From a checkpoint of a small transformer trained on Wikipedia.
Size: 11 layers, width 160, vocabulary 1536.
Architecture: rotary positions, biases on query, key and value, embeddings untied during training, gated attention.
Training: a variant of Adam for these matrices, 132M tokens, 8855 steps.
Each number is 128 + 32 x the weight over the matrix's rms, rounded and kept within 0 to 255. Layers, rows and columns count from 0. Numbers have three digits each.

# down: layer 8 MLP down (transposed), 768x160, rms 0.0801, rows 612-654, columns 0-159
# up: layer 8 MLP up, 768x160, rms 0.0977, rows 613-654, columns 0-159
down612:129141142086148165198171131112160132124179122116134164089199177143085117096184169105106115059196133120114146129054115130140191160104112108137135077134145135138133096172134057138163094141088110131125148159138155130135164134110077122123120086161121093159110123141103120114158110149126193158171105129176147164145152121111091113104093053102149095133099138210146141167142173122134094198188156176125190161152125105160097121139168110133064165103163124147119104091118166090106137081103119
up613:167106076096121111148209145132117069067088112114163108147151141121124109116109137131087101120100160119105150129076153130118101163175147147125116144155094137140150128108162145120167108164088135068136134151136173120147116144130149144170150097148127148139082143142089134154121115179170090141119192135176089142137123120198183157072141117103126139135132086099077136153148091131125139113110103129123110152111121087125129162128107160159115157140128195117114159123156118141080139117100115
down613:121129152115088184131127107105151136139147088147106130127152150108106132094166134092142128096105146218100145128098139068158134147127142101070075103184131136165094172138132114137126115105079099152067102108111135199115119121136089167072134132115135071118113132118123134113092142148093109156128162095141131167164115107123064192090135107100106144134114097159190139142117146128141185128100200139145103147124132136164098147064148169117096103100104160185114142134187115114158161133151096
up614:082105086138127147161135098118095126152195125046170097094127100121158130111129135089187112169084105104178157114122123132087215152145170166181163107080080118057079113139108171154146134058100157175124106138119074094164091076178109114150173112158117128142055176127127140102161119218064134164172133174099115107106136194068131152159174159119147134101157186129167121133131117119120159102161129130140050156108115194196101147096158136071155096065182152141129118159215058117118121110151104
down614:092086185255041142171161107121129132146108148101167129114059157147078104078119121088112130156122122126146137159159192129136101162155154163122186090083144164111159097127116187124137165159081156214115064101101090173247102119154104168046176107084111081145100205146171181152064173128110130145194144176135125155170103153109117146154149102151155148124195100105132159142111121127095167103115165169121105148136152173130154157137112109161152044152137125159127124154175026126126112100161105
up615:188147114163116135167103109172142154061176094094117168102105116108100171131140069098115177158103162123153126110145107108179108107121200124152129154093146151153129144116101072095044147139150189100143168128137157119101117094129061113137144086094117141125080102164135146117126137135087103112091148099194139131158117144172098165118086125135086096147165109076107070141176084106091189123059079129121163125165079121128074185158153107089124220136161119152077118094144097150161133158103176
down615:102137195105140144062081106099104185192153144078066122086122136135037100139100069159139148165081123192133134146181104111138085142097154070142144086159104159124145183121111113078112174115100144194124105151185133119162112147159128113124112102136135172083116130110150137085128137070100146134089109157141147126136180070125140136163144131170096169130101121084148112164126148194104099155108126123078183122088160117152117109121116085135145125166071182085108123161095109160152168164031124
up616:113140129079111110157108120112156160078085155084174067151132139112110170141135181105133103115163090117072126126106150116115159078135096124154123115126119178076168175108169102192063107120094228146109113113118160063112116166135135201165044105064057124191128116162125174175141165076127182115108166135098132164189148101148135148156139119048201172172171125154133128072158165103070148136138090128134207134106143104135138091121114173144119162045161097093114168111169102118105117151165084
down616:091197078112087095153137118160115137149131099182090097115128138091141078091118165106115167085130154123150081137171136164121179124138125211138133124122083115166100159102113169159098148081086159113168130164127083040123071117083152183137128196134094122139170162154182167196063098156098120123092139145111143140116156142175116137158073096091169148162042148148206136095181162102136078158141143075103114153112112097122126182087158151150180166192100125137134184138093067118137058084104153
up617:149097174085161164105054114108095110149107187054144155125153105115125166113089040107090113184155140120147148112149161150083186120077148124149145170135129097124118100145088156183142107048143150127190043034097162136102111156096189154132160129164108108167081108096105158123123082073150143151112158215102110111178164141158174173173081133131144160099165119103050113130138114142151108151126121121135091144101155167089106096111168098160102098122168100148147121106149088160113114070082094
down617:133144143143154148135106142088117099149110163155164120111145159117139110119119115143142098128102065124144162069208103152153094115114202145125119139093180115171110110130149125145101160146142207106115137088097096087209094120120183098118143132125114100116061108126104163166062149089136107121085128104129151103162122104201182117130151083100113132122131106143131130141154092138096073098113158113197085193115153127116088122173120154167097119128186058128114167144219115151172000105160193
up618:126119133086116149125154146151145172146162121141153122074178112114141094108150129129131078099094090104178109133090140094183127165107132156154086103166183118108125114093114184110177141105130135147110153081103155125055118116129123107139157095145128158148103144118125143109124144109179170134161116126177130111089108185137073159073151158105144106163108097121094135090137172184160104122163141149120121136146113159151120178118131107182109102130090145151110087080114186119134063090169093
down618:128125113119116102116136127112104146090143146179123133109105128156067147151108246130115113154180127146108121058120075122129087225150152152124146103182114108117137170092136132144135166158150122114084095128084182128135075107143116117150115163160124085133108135147129165181116174132056104122150114145105091198122128101158124198115113143105110114155082104078092103162125069082175121099148126116108090137081141075076174108100062126104151148117142130147095108125110147082182110122199136
up619:053128165147141122162141096124175215174173174118195137143161138116138113169209119100131146097111134123124147178148105141136097122151135099122172095046159149161126106092120139177141046113149137138050132125214146099136121141094103154162134066124192138131176123134128134134153172140097145144130159097156114147125139124182097110108125143132163116159116108113074148187137109155111085135145130091090127093152102143156131098132134105138138129143210130128103091134173117076102137096115120
down619:066126144147185081148113078119112165177161128123119131129140203128167108117072126114113104149113124216152151120139137151114083143138152148090179133175139091135172087145051168107093185138101135110144167116126132087142144141131089100141135142169167201129139104169134144144137151161149123121132127176094114134111134116130112121156109128101116136123114167151147113100159173109114129116165105127166127128140079097163113176172161106128083117096134113135093175125097118114102096126090177
up620:134101167089118212124232077155078127201124146155126162133111138078150161094157155086152200096141173136141179114141190077100161148114142112150132186048136125149097103152101180044154115159102154163128157096096187084133139051088118176070162117143141044146155117136098108147190078136108186180086117173147161102124136118157139124207122202078084144146137110087104145116197106093122180119106071089130108126126179190118099068116139156110087055084128107121145141114129137102148124144153140
down620:159120126144169095180153170178147105140099133106174176114158130090132127080096143157208163088145209149117157058123154169112142155139109136099107133092109163101204133129060120056090160182087141160099147094173140116184147028205130124138145151126094082051114119127098139134108106118111154121147173119172168136167142194116140086155193139128133162094110198126101186159114124129150125023176070102126085117124147150079191144133119119124074113128135126152180113103127130113113128098085069
up621:093095110165078122127100052198130130117154117175145118142090120129156153113135082135119149131090128111138122109148154101073061125097141120089127153093126178102080130101087068102162086156102101098129131168152185111154125167146071092118147115081182190163092099168089200176078181136073143143088146131094165090146102115131135098118113124144106131125124047126056109113124115123162137084109120165152107117053126175108070116074148119158182127182173168166174075103148170140196074139178155
down621:154146054065093087183195158108154089106160099151128061130183075154107109136125157137143155069146169116170137193110120088143086113102121099176197096171145134118125159119136169108138034084068178112115137136115166153065120176129120164119087125093148085192048131132151194155117152038128084161132146089127178106175168140079133075168114139133163148115122182104144156223107149138118130158127092129168159126150122176103153158113127150187140084135141115117110128109131126146149127126115106
up622:121094136087136136127144127215141168146099124143095109139116160156105148120103116151096167110116140120141055117054112144102093137145135178124150118122128135088199138127143147107131155161071159099140173121153118134122139106165121140122151108160078133105127132101113168074172179149162134122138147117157093122118146150150176134100133124193089125165137131141156174113141109141139095125081088139153131158160108144127113120139108103200118145115160140119156148175129087054147105149151150
down622:119117137083137139141132153115129128123134159051152063144151130091123148159163139128148087060078225106117168126067088144098155162114112140066117081152201134103144112104145141103176174068130104139150145134086107109113125109142130115142133127146097133091167112065111176126148131126113085141141133120124133166167110156102192106172140060153150112154172120102166116172129083113139141129108139159125157165119094158129083149114095065143149188147153162103111137147124143187068107153128077
up623:209134121180131088142136206093204033090128171159142122120110117172149140145128050152115182153145142105174134209137136105121113161123095107193158084095114138048090082166117104152178101112104161130176161080143112154153159165170117131096105097173134162060117145154123154111150103134125159149138167115114143057109132224220137118141135089214122225115124177106082102086103123163127155120179115110090084139152134128139151114144172078151174178177117171099122106145106119079153087148116169
down623:150186082162187178180130176163159083086103159128078142100105080119112134135141107136093135044137139068073126157110125136139162109154126045113136106124135107156113090115150120112148116080095070151116134089131150150041125130077109132095152085150140139232061108149166109135139115115146094160133154117163152127073155136185102158094125111086107089157109108102103123167140131156105172151140149125101154125157176181067194144157145162150093126093095158114128133096226124125107063142133105
up624:105139142066127172073122069078050148136179132071179166158096089142161146162124165130159124099069135106150110165135135114025171181150133168147109165071116038142111162173199095122139149128150140079143090155080143143147158182130154192191152132106127108104097125179164143117060122120079144123156132099174089112137123166095157061170136169078103174160137099086139117110173111123150107146184142142143153112159114086130136156148094154141166094161136139134138201126031127093148047135182191
down624:153142149178127181146114142198144110088150116110125101105145106110115118039101162089174143081088118049094119097102135163097096125231129095126064133135102134089145208173134137085120073191122164199144111113034047149096122152184105092061114105111118116095106100139158115116105138098144084177138147124089128122159162122114147134159117105126113109106132085160130134105111139101152124096097181176048123187132130147098137148201154125189119081168175105138136130141138154140166168064121131
up625:108076125122110136149167142083076125084132150099159122118134087111121113137111125140125103083115156114159100163109121171147131120098163100107076092122135112084148179124167123125118112123133132125149120156158128115090173161152146158126144098137142144127105162139137108150133115078143081145145162089173133099156115158166102087131165160091126095113092111074132095156149159133149086137126115113109137087124151114108109112111139127105108088152109129146096130107101110107175123160130140
down625:132174082133146121135079140143174145126117124108137104084136135124148124116147160099088106146088108164142142135130131129096094179205097119153129113162171095127142103100133088146123043178135158136105113125130109136078136178148104129126107169128119098136134088157109176143125172170130192111125125129128133165135110144160111151168166117173067078159090104150146111141134113121143124166115151140108104172131146119127111141091103099157175116123120146173122084081153098078136117131105137
up626:080132128144124152112084108159087195080095152128099169184177151138167146139089119115139081131085146109112108097097069183122110141140161028142171146117169145107105098109161211117140085072147140107160070104126204099117131185066096108151119141147102086130125150082080113151138108112233174109027147132155136124062140105121143119138158165193127159145105135157085178078124125156154169126132070130113122124122149138106164173134183107128118103109051182113099146136144189162169165139151046
down626:130091119109154114138169104129088124144107149057089135193138162166093164180076178129099078092127114120142128082102105117185124135173175126184123051131136166113110124163114157052127131143153126135174085174139160110187102155117118123122060143157084101087053165161116099139123104138111194149097144090129142138074182108198141112158070186129162119076084117151101079179101099144112145136032111094132069153173109142084207110157073103089154142096083135131110141210099171123130111089120137
up627:123115202132122132084113131189130145171146116149069112093118138087124183178103179114143126125169163138117124164127152085160134188215151115139030171167119215154180075122098101130108190120122087224142114194128153094109124123106073167101080125075158113119167218168109150101167137115134095091151152154180120184117113144061104065114143190124138066165174108126191103122090076181108123113090182091122104192139190130125111111025164133202116112125110154089208153106113144102147122070148159
down627:153197113144053141172097136185128101143177200116099176118175140195143137137114134143157158142071141140100100137184146166145119155128126130199109203085115043132121088093085133096167125121089138095097128127124113153057115166093123124142136127066163141076169124174091107069146118132200137151088195161147094114069149135124202132098109155154117122130155126155078112158104148156131105074184077112098069179222175164108152154161151058081130116095030132097159118109110104067121121147068138
up628:129133091108132161132164154113107132089046145129122135094124168067126127167095147140144152136118143112094105091118144143128147100172101106102166123089145120105076128179105144095100193077154161094169107093135130135109119182083170122091145086183107148068089098088124089137144101072181117126174133120130100151138139150129111130087111137134087124178134097058114092152167194148137131111128156133135132076131151174154080145161150126125115106112162220151136157156101145173142103182214079
down628:077091218124143128129100109082148170177137147142113138195122140132130138165102144112147138102169139175082127123164150111132141145160135145096175156145175165106116113158130101156122193118186127158197132100143147149116126176149133088107119167123173086172131113159154119108091186068099169115135104135113141139072169143126100197135169097164118134126088086162125069180114136134097099127199120104146105075158128107155133065191153152132160182147184145115112120134147115082112152170164131
up629:108129138120137088132081103110146098176129148120114144091127070149188126163112101093065059149095185122118132132139180201154168170158115134198150113093135110131144146112119149146127123054137109143137122030076121109135145075142145143097117135133085124125081106127141130153145120116124109116114120212173149174127100146138095116130167152145155154164188106138076122137181113082156132066150135062116185150171090153165137198182106090069150127122199144163210107109110123121046158183147144
down629:101131130151101168132144115137165147184121072101116099121145071168179121113121105145153126155144105128110107190207176187193070153182068051176145143100137164160199167102122107091191096142108147154108129102077124139079176145140154082105139108079085114122069112130081165161129118126172117104103143174149125089129162120127045133144122121121108178168155123158118075139107125138114085189105132113114121125102062135109170168185044131114173159129174205176185102093067183138123130163116105
up630:114124089172105095168085110176138164167185167085148112141101119107140084187138121148102124104141142098044167125156145106108110150115041199139095117154122151149134078153081106149153192133099104186056111167072097140087099233092102179171121080177104179064139122112130154137105119107060121153156135112100177108219153101200162108119116118228130114129090143135045153068110092137106127061137198194116096143157143138121110111205123151131126117112058118119242134102083149157140136189186069
down630:097154157130151152187122129116121139144113168092067213150106105076102140077161113165197159057122172050094178104160115152119139160151123183128133149186073110145114055114100129130128150131124172136129109129118052098213200219159144089076143108146107099105218113191153136159101145103076159135097182157114142144159169131191097031161125141172161170173137124095164113085174059153196110141053110104138101106173134137059123137177123181138134099101095099117143146110127151179164150165091143
up631:102078166099100097172159184108107183123082205122147130102130086163150167144153144215155119154063044113100165197129156162161082102073102135142145107103173187105101081105126141174116088122135098040101164154231202048101212115125176189108107068152066145126083114124104125151140182082058162151209142097158151061082079155222140144114084121129148165136082119093100109194136077126052112110187151112125199149135057119131134047105055052084121138086070116052144147133123139044202127111183128
down631:073123152165118078185132065122104188146164146135119143096132147152136146135098133164142111138102128073084117171159160118113130146123092116178154115097122149151118140074111092141048084043109128073107051136134134055118118144125091192168140109118198063146116109143155096194041145076092126100120102147089105130107126173142140136160193134138187045135116086109186175073148090096061151131109096097188082115121104086162123085139027174208192193106089186130157150134110174037151126158146151
up632:185131089108111106104152121142106088149186079122133128160166141156139073142162095131166178068111147119079104154127069161047157127142111102100060080125118156148142074146147147191152116156158089106157135092152122133162085083168163155146108160149154093178108137124119131139090171111082114203174101091151154143116108145147170153111135161187168114149138134114142171096129065104120195167170124147101108137120092133163124106079116163173096133196106128116156143119131162123133084120159119
down632:100152134067072116118083109149139139127133104133095134138103099172154075124146145177199167168134087169061099128121108159179099127129105104114066132164063128094190162161130114136078076152150166122169185151157107127145095075178154088130113144155096178151119136138147159149128162159093082166141106120107121137094129094116140125090173155081161110182130054084194133166121138122152134168090115151117079024180103114123117104141121116184101066169101125131096089136163161136164134139179110
up633:086121085093097107103178090153114161045074133121132162094123123051115138086169138126125159137212115115189050208132145222128157162103092155125078130104143143115110093121139157135120125116159158114111199108200118182162156123184105182098114126057038139152153150149184183084119083125160159150097091175051124171173171064106102073104158090104108152140126124110148088102137073091048097163159074129106142135111073110143152142089096130093116078149164136089108103087134091187085128090143076
down633:125074154059122129106140127181087157082091054125122084097110132123162148101123155099159155130098101138149138167139132097140125153131103120176149092127183146106133109153090131153109091127250131084139171175115137061173125121151167134151051158078084116204110137193178173129180172158079125149166101110086120146197179107096193169152151139113060117037152148135075149119140108140117083114133135155106157128168134081112129130189111104105136113135130095130158141165103089154139122067145157
up634:089127150179117112144109074135126107121093116099112150123172084117132118108135057110143100142120117131117134054023126107069121125163155144125092138134102135116080139090140124138127128097075142145113077076125104113101051160160063190133076098162134146115210139131127108097147146154126109165139117118168146164148139118062084137098085146174131156129110139079143112152131161129184161079150087069115125108126120109156114123104083129136096068147064128095112080080116128133115149095153094
down634:125133133138119137110138123152088154141117182168069182149134117126129112137087098149180138125034159132132099111105246109122096140163140144100136115165140141121113165158148132127072198087071071079159075094125127114112136134128124182089143103127134125100154135131168050133093121154140112123140113111163156120107210158089146125152111103152103175045134122112155106064131149156138130104128154051169152084132144145127144109118069092129127085181121104097104085135087129141156181114149051
up635:103174112194129089117118133196077141139143169114108132182143141120136100178146136111186160118159129096186142113143146132103136176103115096141122142146149143147107093141099153079175098130156069162104106064158154143159114124168092071159082126126069201040121111112115146110109116131121125094095141058111133103102112146117076078145163109175123130170185142079195148157166173171142130105084173153144104061101132122153128157134116145196061142105110179099127144118040183200098176174174072
down635:138134131109103056151140127152114121125047069181194162088083198098135105148086153146116131154183114084164138136127086111130105145097160147128168059181114171067059124122157135094108122172111194128177150086164161154088095150206190098114124090093154124126097128145144104120136164150125156110136151059132139183137109166165140081095117103092221132160126154164209101184147096180119129101104146079236115157144117098095094123163137088147111166133121144088149146131129158183168056090140186
up636:079119113151140095127146124175170112145112117100103113124167146037143110095099115093133134108114141113120100126093068107147123142185129080132074229073078198056099122191126144126102194135147168159113117111111130055133134129108160109116136150130124122162074132129131179118139178121097133080112120105112132078090100072168119107157132099132193109128149146122101121105168116108132108104128113164104143084120169092089038150132148096132172072141127090127136119116166090167123162121122096
down636:091089167155125145144153145144125133151124069082145158124150133132103185141138128155139184107212083219131101174102144130147113093124124126113111152135080171156147140136170105082104153153139090144125134178154167123115126096168169108135170084188153115119079177145124220119163143097139096086153154133116158072124076136157125079089073111098107117102139150144127144088185166133130073116108116103084174141081065109107088079172136131124153000172134091127125055109078075124159161130065135
up637:081087150139139103157124119164139143110097153152115124123123082104115102106136065145169133130110172123105084119128135122146119151117066140097197157109097155156096143168149122128080149116189127097088128091119098111091140124098121121173096096142170134128084067121117109087161141143167167151110090146082136127130146165120073123125088018154138094130110162112124121111150191085102066089132134106114149157111154120131102098104125121074100140114097130170117075162132053133106108155155140
down637:100129170140116107111118098138131154154107179136119109158141124107099087142153159153132129157156124229115053134124095170121073141089139122097138131184148147207118146137144121114113140151152143201098169080099103119132125143152146142125137156113110109096092158147154109104090103081103139155155133102132144129100158118115082115104134094142088101150124120123088202136126150123060127125117103144137175104108113160122098159172144184131099081110119147140055109158137079179041123138144162
up638:147080119136128109125113137146114155151078117109121109108189111109173136123160131094128133119094152105148129132140149144112118154101146151123115164167101091092103108067150141155106110152109101171165137155098176187116146136153144113129107135087158096065131118117179141107114119121159137145150115153139107103126135141122123152111129104164123120124119123159114124104127182154125106104158133115120187144159066142183128137119151112175112070089199147151122101134124145102179157121145138
down638:158120095161169176116178130113161132110125108120138141113118094148123185135099128108137100108133178132063125136167075098123112093095129120104144158134134110119083080107149097189148101122138127144095124096119130130105140126093107135088125115127096132155149134102074145166145115198175134141170108184166095113129062142110144132132182133102139140102120115139102101146143162103163139123112173089045168144138097130135131134110109121094119177170109121180137120126112086153148124130141157
up639:128107147175137137134117134122133126103174082154099083122170147146114107123100078175146115109088130116200113157072176116120097129121112135139058142143106153129099137124158174096076149123082062170136076162045151102147124141140129131087092126139106087166114179106188107142114167165127134193167093180162162100158142131124119145096155150121173105091074166085130124186144059070117155102135112118105095089126164080160125123102130127114085070090155147081129081128168148159171144133099124
down639:075139197115133122060130054112100172185135101080110133135151136136092105120115141163097135182151104154180071132129123141122096125174113060103114124143137202106177118106174130172091122180089078140130153135073165101179085117105143113147159149152127120149148119119138129112128111087025151107079101155167128119129157094122137131129170091100107120099113124164155123156089085126127088172127152118128104136158131093130124106164132111127137149107117113151123133106109133093155131184133103
up640:141085184196116103110136092177144117070113138106113167044139122125140197134128075124127164119204131101089082200155132139134126133159196153086164095144147153120149163095153143149118118149144151078160131143182073137114170086106118118205141128119165141053104137165173140170118133136134160136149111085179074090155127112211076152160176118162112096141100180119079105114148161130056146179155111104125139083095138122140127049090103150108195132061127175086157114163168078027112089178139096
down640:105115095139190151126132154132131120103104105116113172153154126152072104169204105097153175094194141129094133132080048158099200116111088108130131088071141135075118186135171179058117157082129157155114179107151118086164124141177138181121127164132205113146102157119159113142144147096162067098148126085130181057164186145143126110188092122121110061137151144127165070111147129137119124161117158188143094086060160094098140122169135133142157122125126203124132086132103126092128096211134158
up641:125163083156082188159164126125121142106098100111139144134128103122112142090125111079130096128111145106144126101127139108088106148154144154099031121125140129063101160137107092082117192135114176146188125109108119135113123152148165087120097163142155148177099118149184105127082097136113107147119137177181155128155101124076120089124141096100091141145115121115165117111149117069109120123099123138109071143161129163089072139178170162143087086118095108139137063100144124185116168219195160
down641:128119192122097169198098133144113117126166118067192137097161143089142187163131170134157122115112122163153112151089122132139090160148148109107162109108194145111157158140103172147107086150090184193124110118092104169097118148113111113120118153150168134132117135164166134022114124125124187127135118175137131116133119129151117070196069093145131116180132088121164105137165174102169161100130120114112168161111149112136132115168075124154082099074132114135122143083114149109095145132143150
up642:147097116109120073150140111131099139162131109144109147103147156073114129092095108078137152181081174126030135137112117106137131175139126125215151191078083154102086131135111177075156162118120132060132085107159225107126130174105124140156089154114178122123145165131141092114136159154134129107183079200141149087135096124059141154158129138156141193152170119132137093157168083117057175139109102233079089186143129131115103145087150128131109057108113159116106153144073143142156084133139097
down642:105098120119100084087142134110138138164185105096088120040202148123164122193087112108105158085072152158148098074161059136145132076115171100130144131136121120088112221144126151134111094131092107102161199171148133131111141149066156160099124118138115078096114172112115086123153139144121178105141112160128162156084139134091103094110102180092049136108133163174162132189134160164048087152065162172139091154124209113093174133142084164085124150133110127157082136138167137144197079108119109
up643:121072124135110084134187057157084173146181163202125117159133110125135097111104057138080117087110129114088157161120170155108086145143166119100144116114057157140148124167122171116173110128138151137178134139157142097130159125154167175151116092142109183175102088128136102105074109124134177145113120108191147149088122116129143167130138092151139189150127096122110135136146120149092099150150136148157121118123165138126089116106147121164126155103092142144151165156067080127093090124125104
down643:155126125101111162131121144105112102114118153104125121114105117104135119195109150131108114115136180105115129135145117127128096068178064143082066092144133126159145153136139096147193144113160070154153119114133118078154168012140088146157163072131096157101130125111100065155148131099126131146117086181144162114123082130095126100147141107094215139128150158147153119129117140162153149082113101051101153163136116149115064122103183104098122153124165145103107127113087084127134110133057074
up644:061128120122130085165164104173110147147087163182134124165098128138173041169119050095173141168081131113079117131124125068102175080126115218107122127059073146155115142077103076174162136182165119122164182134158111084158143137109102180156177109092153168149163096168115130137094127108101149165129199127093137114126113136145126116125146031114118218173101154081093135120083073085134180137113184191096101132140064143129117105094105072103139138057132151125094125114098195078097091100118060
down644:107146122108109109129150131112124140127092138112148155158043120141110153139089078128107109183000135159115120065157095168146129149101174128179064129135122182115164159148156102160168121142099129137144205103091047133134116188164169150160185092111113101061098066124138097175116124153103070118129175062147055102128121141082107128106100119148054096145142226162097124086157152144167136167197149076060078157106164144128101134131101138149142061096136123093139154114182123133133106145137120
up645:079142063137135120095087157146155111140102157081150151178097183118093149120150109080165120165054166125078113117140115105150194171141141114076172148118162133119061076087124135078178138116145118143147120109110127117086127188083108174225162144149149139090116103127136105157135150235212135140118143119147143121181167105132119156131184110168145132126160103102092082073152151150131095165133152176146153137108141146156071165150124103105138123095072122134099154212119098164096094100156120
down645:087113170129125160100165115152153127156106118157145174143102165088131132168108128137130204102152145176000132205119111069131113176104110089067116106108150148123135133134159139128119096103127125174183121149142146136101104108139131109169141156151141129102114141171097168126183119110141181106153125108150195102122163121130110107149096084112169107134110146141171161125133174177060142172094149122145154171110180042141124129161112145066170136111106158119095177176139126058141183139188184
up646:127120100122124148048075162139086084155112062132106067147100131134130093184113128157101172089066130117108139085128119170162141120172139063136114156132078143121148119093140107114143102085175150175150137151197065080164124140122139153140114133136132073086119129083146124061117126158182142125114178032130161112096116156095071137217183122141158088131112174153122162165141164151159114127139132159092102098133118077166119151149108066086145119182108135112147121107096087137200139052114125
down646:117128107113124101183148138166173127104151142133093125140179148142105131128198157184100129097158097178141102142075138095164138106138145096129112096100077125077101171136108142121174114135072155134074111118083138178183149115147142169103162154118143084152068170172096154067106126124078133144138117071160134086145132105164128103080101142179128152139115126150162116108125089139108070128091109111113104111092214139142126057175094124119102109061101084151114078125139116100113110204067109
up647:036106088147136140127104081115144117097104107045140108124139102166184166091146087174098117165166128128151120083098129100092093087189125089125051092126090147090132084094115064142100136069139072125109095182158094148091206101156116131144092129146150118084175065149148085088123149092132183120105169166131100145212095182148173219107142108167162102109064165121102169038121100114173128178113088114111063079125169138077136090135081086190154205132163128134142128094178162171186202141133110
down647:102128051134140112121137159123108120136141133131130136129121075106129096054147073147145161145129139148171162117196166140214127147130166129114103085159155121157090000120114186134139160149099147128168168104105111132061094116110143154120110103195085110131097133210160142064063095154145143142123112142182118188105091143127183119203116144081111118137166109108133091140073137134134166098123079137124114160152085242073077210156154156118092077165138123101082125145149080175087143101125088
up648:094137131043128126058173125092113091178133141103108087064209136127082105149110147162117205138144052096124131123069130131179169125131116099161116100140108129141089135171129140160154132120111173100131134175156097098106106182109134107088164065122158086105114161116133135104088139102162139139185159100140157111099127142129138158156105089107171141140143123087127148111146129134119091113125181135113043070091129137190122115171109122189123074146175072109110096098099114118124117142146113
down648:124152155089162127152177128089123086132138105148144140128181111129110138096126125093155150154136124221142128107132104115173101096097137139127121084119130142079144134152062129151120134159167184121192139095178125179172154122165102138141168096106111150124129179078154173110111126138118174096095153142152105139090196073148108075135090092143086161155132177112071074171113108153121080150141166119121123133042118099128132137107109100087139139141165102099086089104073123112102179140105120
up649:085121107167160150131124144141086161156160119172131166172162091128149129117138102106085129123094140116151118102117101110208158174184093114127104173083098071113137129071132110103088098165155134163192055138116119119099072164135122149198099049170085123123150140145098108103106100130082139175105128156174147088192116092169196052078068163135085122159198187078225137169144078176137083124148131114122202125132204112178127119111118111122119123181169190160116090156139132108134169132099119
down649:169157113127183200116137149130179135164048116166089135115104074155093130160112161151103134127165147124135079177063109142149117171110173078116149140181127097131086133115131144122169188147149157167167144121101174130137117137114139138120147138157145102156106170132137127148109105197129128092133127087160090063133234104154109163142094139137188104142080123098127116112091094165152152143154095094139199065146063126139099087165122111051179148131143151076175151099162092114096148138124077
up650:083177114144121132124120090132053161082186095115066108078064072154141123141109113099157133090133118110139130073099184117100149118142195113125192064137141141054081116128134119145060128109076113120078175156113129122105167156143151154093154145167142073172080080145137138118111176139097152145096168098131082142182137126152074172167122058098112114151124073078142220140158132145092101136122144131104064141155117149152162180121145191094087106125173185103091172087121129156079128145143146
down650:152126184054169119107123158158110126109186099092186105063100150148151130118108118144115183172120113127081124115148089132155113209130143162133132135159131118134115087172173157115154192214115127220114105184125128147159129147177140135125130145109180085125092124113150113213106097204158144119068165159112130176130167119165171121123104156141152118213131161105128095101116209125166131146120117167167153108113104089119082134149128169087153095061147096053138127063089100156082095144123148
up651:096143118103135158138111098198123148183140105149177147104052094117097083181100143098137101141223201106124088067130167104116159107145166117135097157162141174167110041121091099115133181110108130160116103199146195120096149141078152175134149142064160156171124190117128132087116133171085129083147089131166163155104121143183185104076155084088160147148188095099152063104176108094124172151059090101123137121127106185126137106092142192135119162104094144184138127140126140084137085059094182
down651:144155106123097208083156109117161137153142108121143112126133130110155080093162165109177102089167128109103110075191160118111182108086158133113100124132141129131079155071085213025136143120049162122099120170121150164034161158148159147088119129084113146141100113181147166072107184138140122094127089145133109114165117169190117117103099095122119134144209105115088143079118155116089146117139086063099133179171128132135218106122134166164162203047096158103133113144101092048130075189114101
up652:111117103123150132080069142125100148099090092151129123181129149152164112130111117143115108152144153095059163117156111106091133110127127118132090124108098142097147092074116157102121140126144091189095164139127107100089131118123128172147099110103101093084154135158129148124119155113169135083153106128139085097148091147125142151101146125123161163128114180115142125078169104126137128109127071133129141152160128103096098128160136097122109144138135130111129166062084178135162160125106114
down652:119131096139065123180142121144120137143148163125173179165119116139139150099116110185119175139140115138144121091135098096182150153114136161184125160193082128148124113115119101141109170133112119121101126129168108081182161092159128206145110118090147116182123155176100145052118135170132072150133105063149113108155105139157190075089133126133159165093110126133078143093151167095178140117142104076099153149115068144097123178138126124086100105139145132127136111132121124162142154174102121
up653:177122107102153096150157192146153092056085143104144157102085145065139132081119193136169118112087115127136154062101111110144174092130170069152065144108105075116095115119129149092162098114110070086129102140072068142135120088158129133142111105093169125162066132166096136120164151198187112183197154178161120118173107200140147119099132122111128101111142130111149138095167083186094107137148108100125111144133130128147126155114145133137125165090116167084101147105115112090136099162142081
down653:076080145155074111106123083115139194177161100105132117064134151083095118080154173127135125125098134167108091148087133098149113104126121079110131168121142165138117172124144095155164102087130063164129081175058053182099151133140174101138149132119117185120111152115133129134155137106095107161137136130150105116121162075129120173116086136107123108139146092118103153103101116167125110130095184179119122138159158112068151124134116135201112185096190099114150098152063145130107151154126083
up654:117100140123120078131137174136157092182094180151169147112119123136124133104146171150134154154088149100158143128181117089164148123110127110103160113128103133130130154148183129108136128150048152109153085187140104112188169118099176147136141089132156133096129099216072112196087125141182154095173238078092083122106113158179169104093127117123135163077096083129123101110120059123071116169133132160157149146147101115118084067166177116132164192100077166087152148099217191118130080149053057
down654:124144113158119109125123119107123186133114133149134100153163091129167164143138126177104153050114092100127120147134157091108150149151140103164088137056089168087073167051149072112087152086064174116111104134126083116154103110154135212116148092135152125143011099118133076179058106111066090146148156136135101142188123124145069115099105150179153112095060156091201143079094135108156126163166152116130122088120139149150180174131163145171103211146118167158150143076175088067124134147189141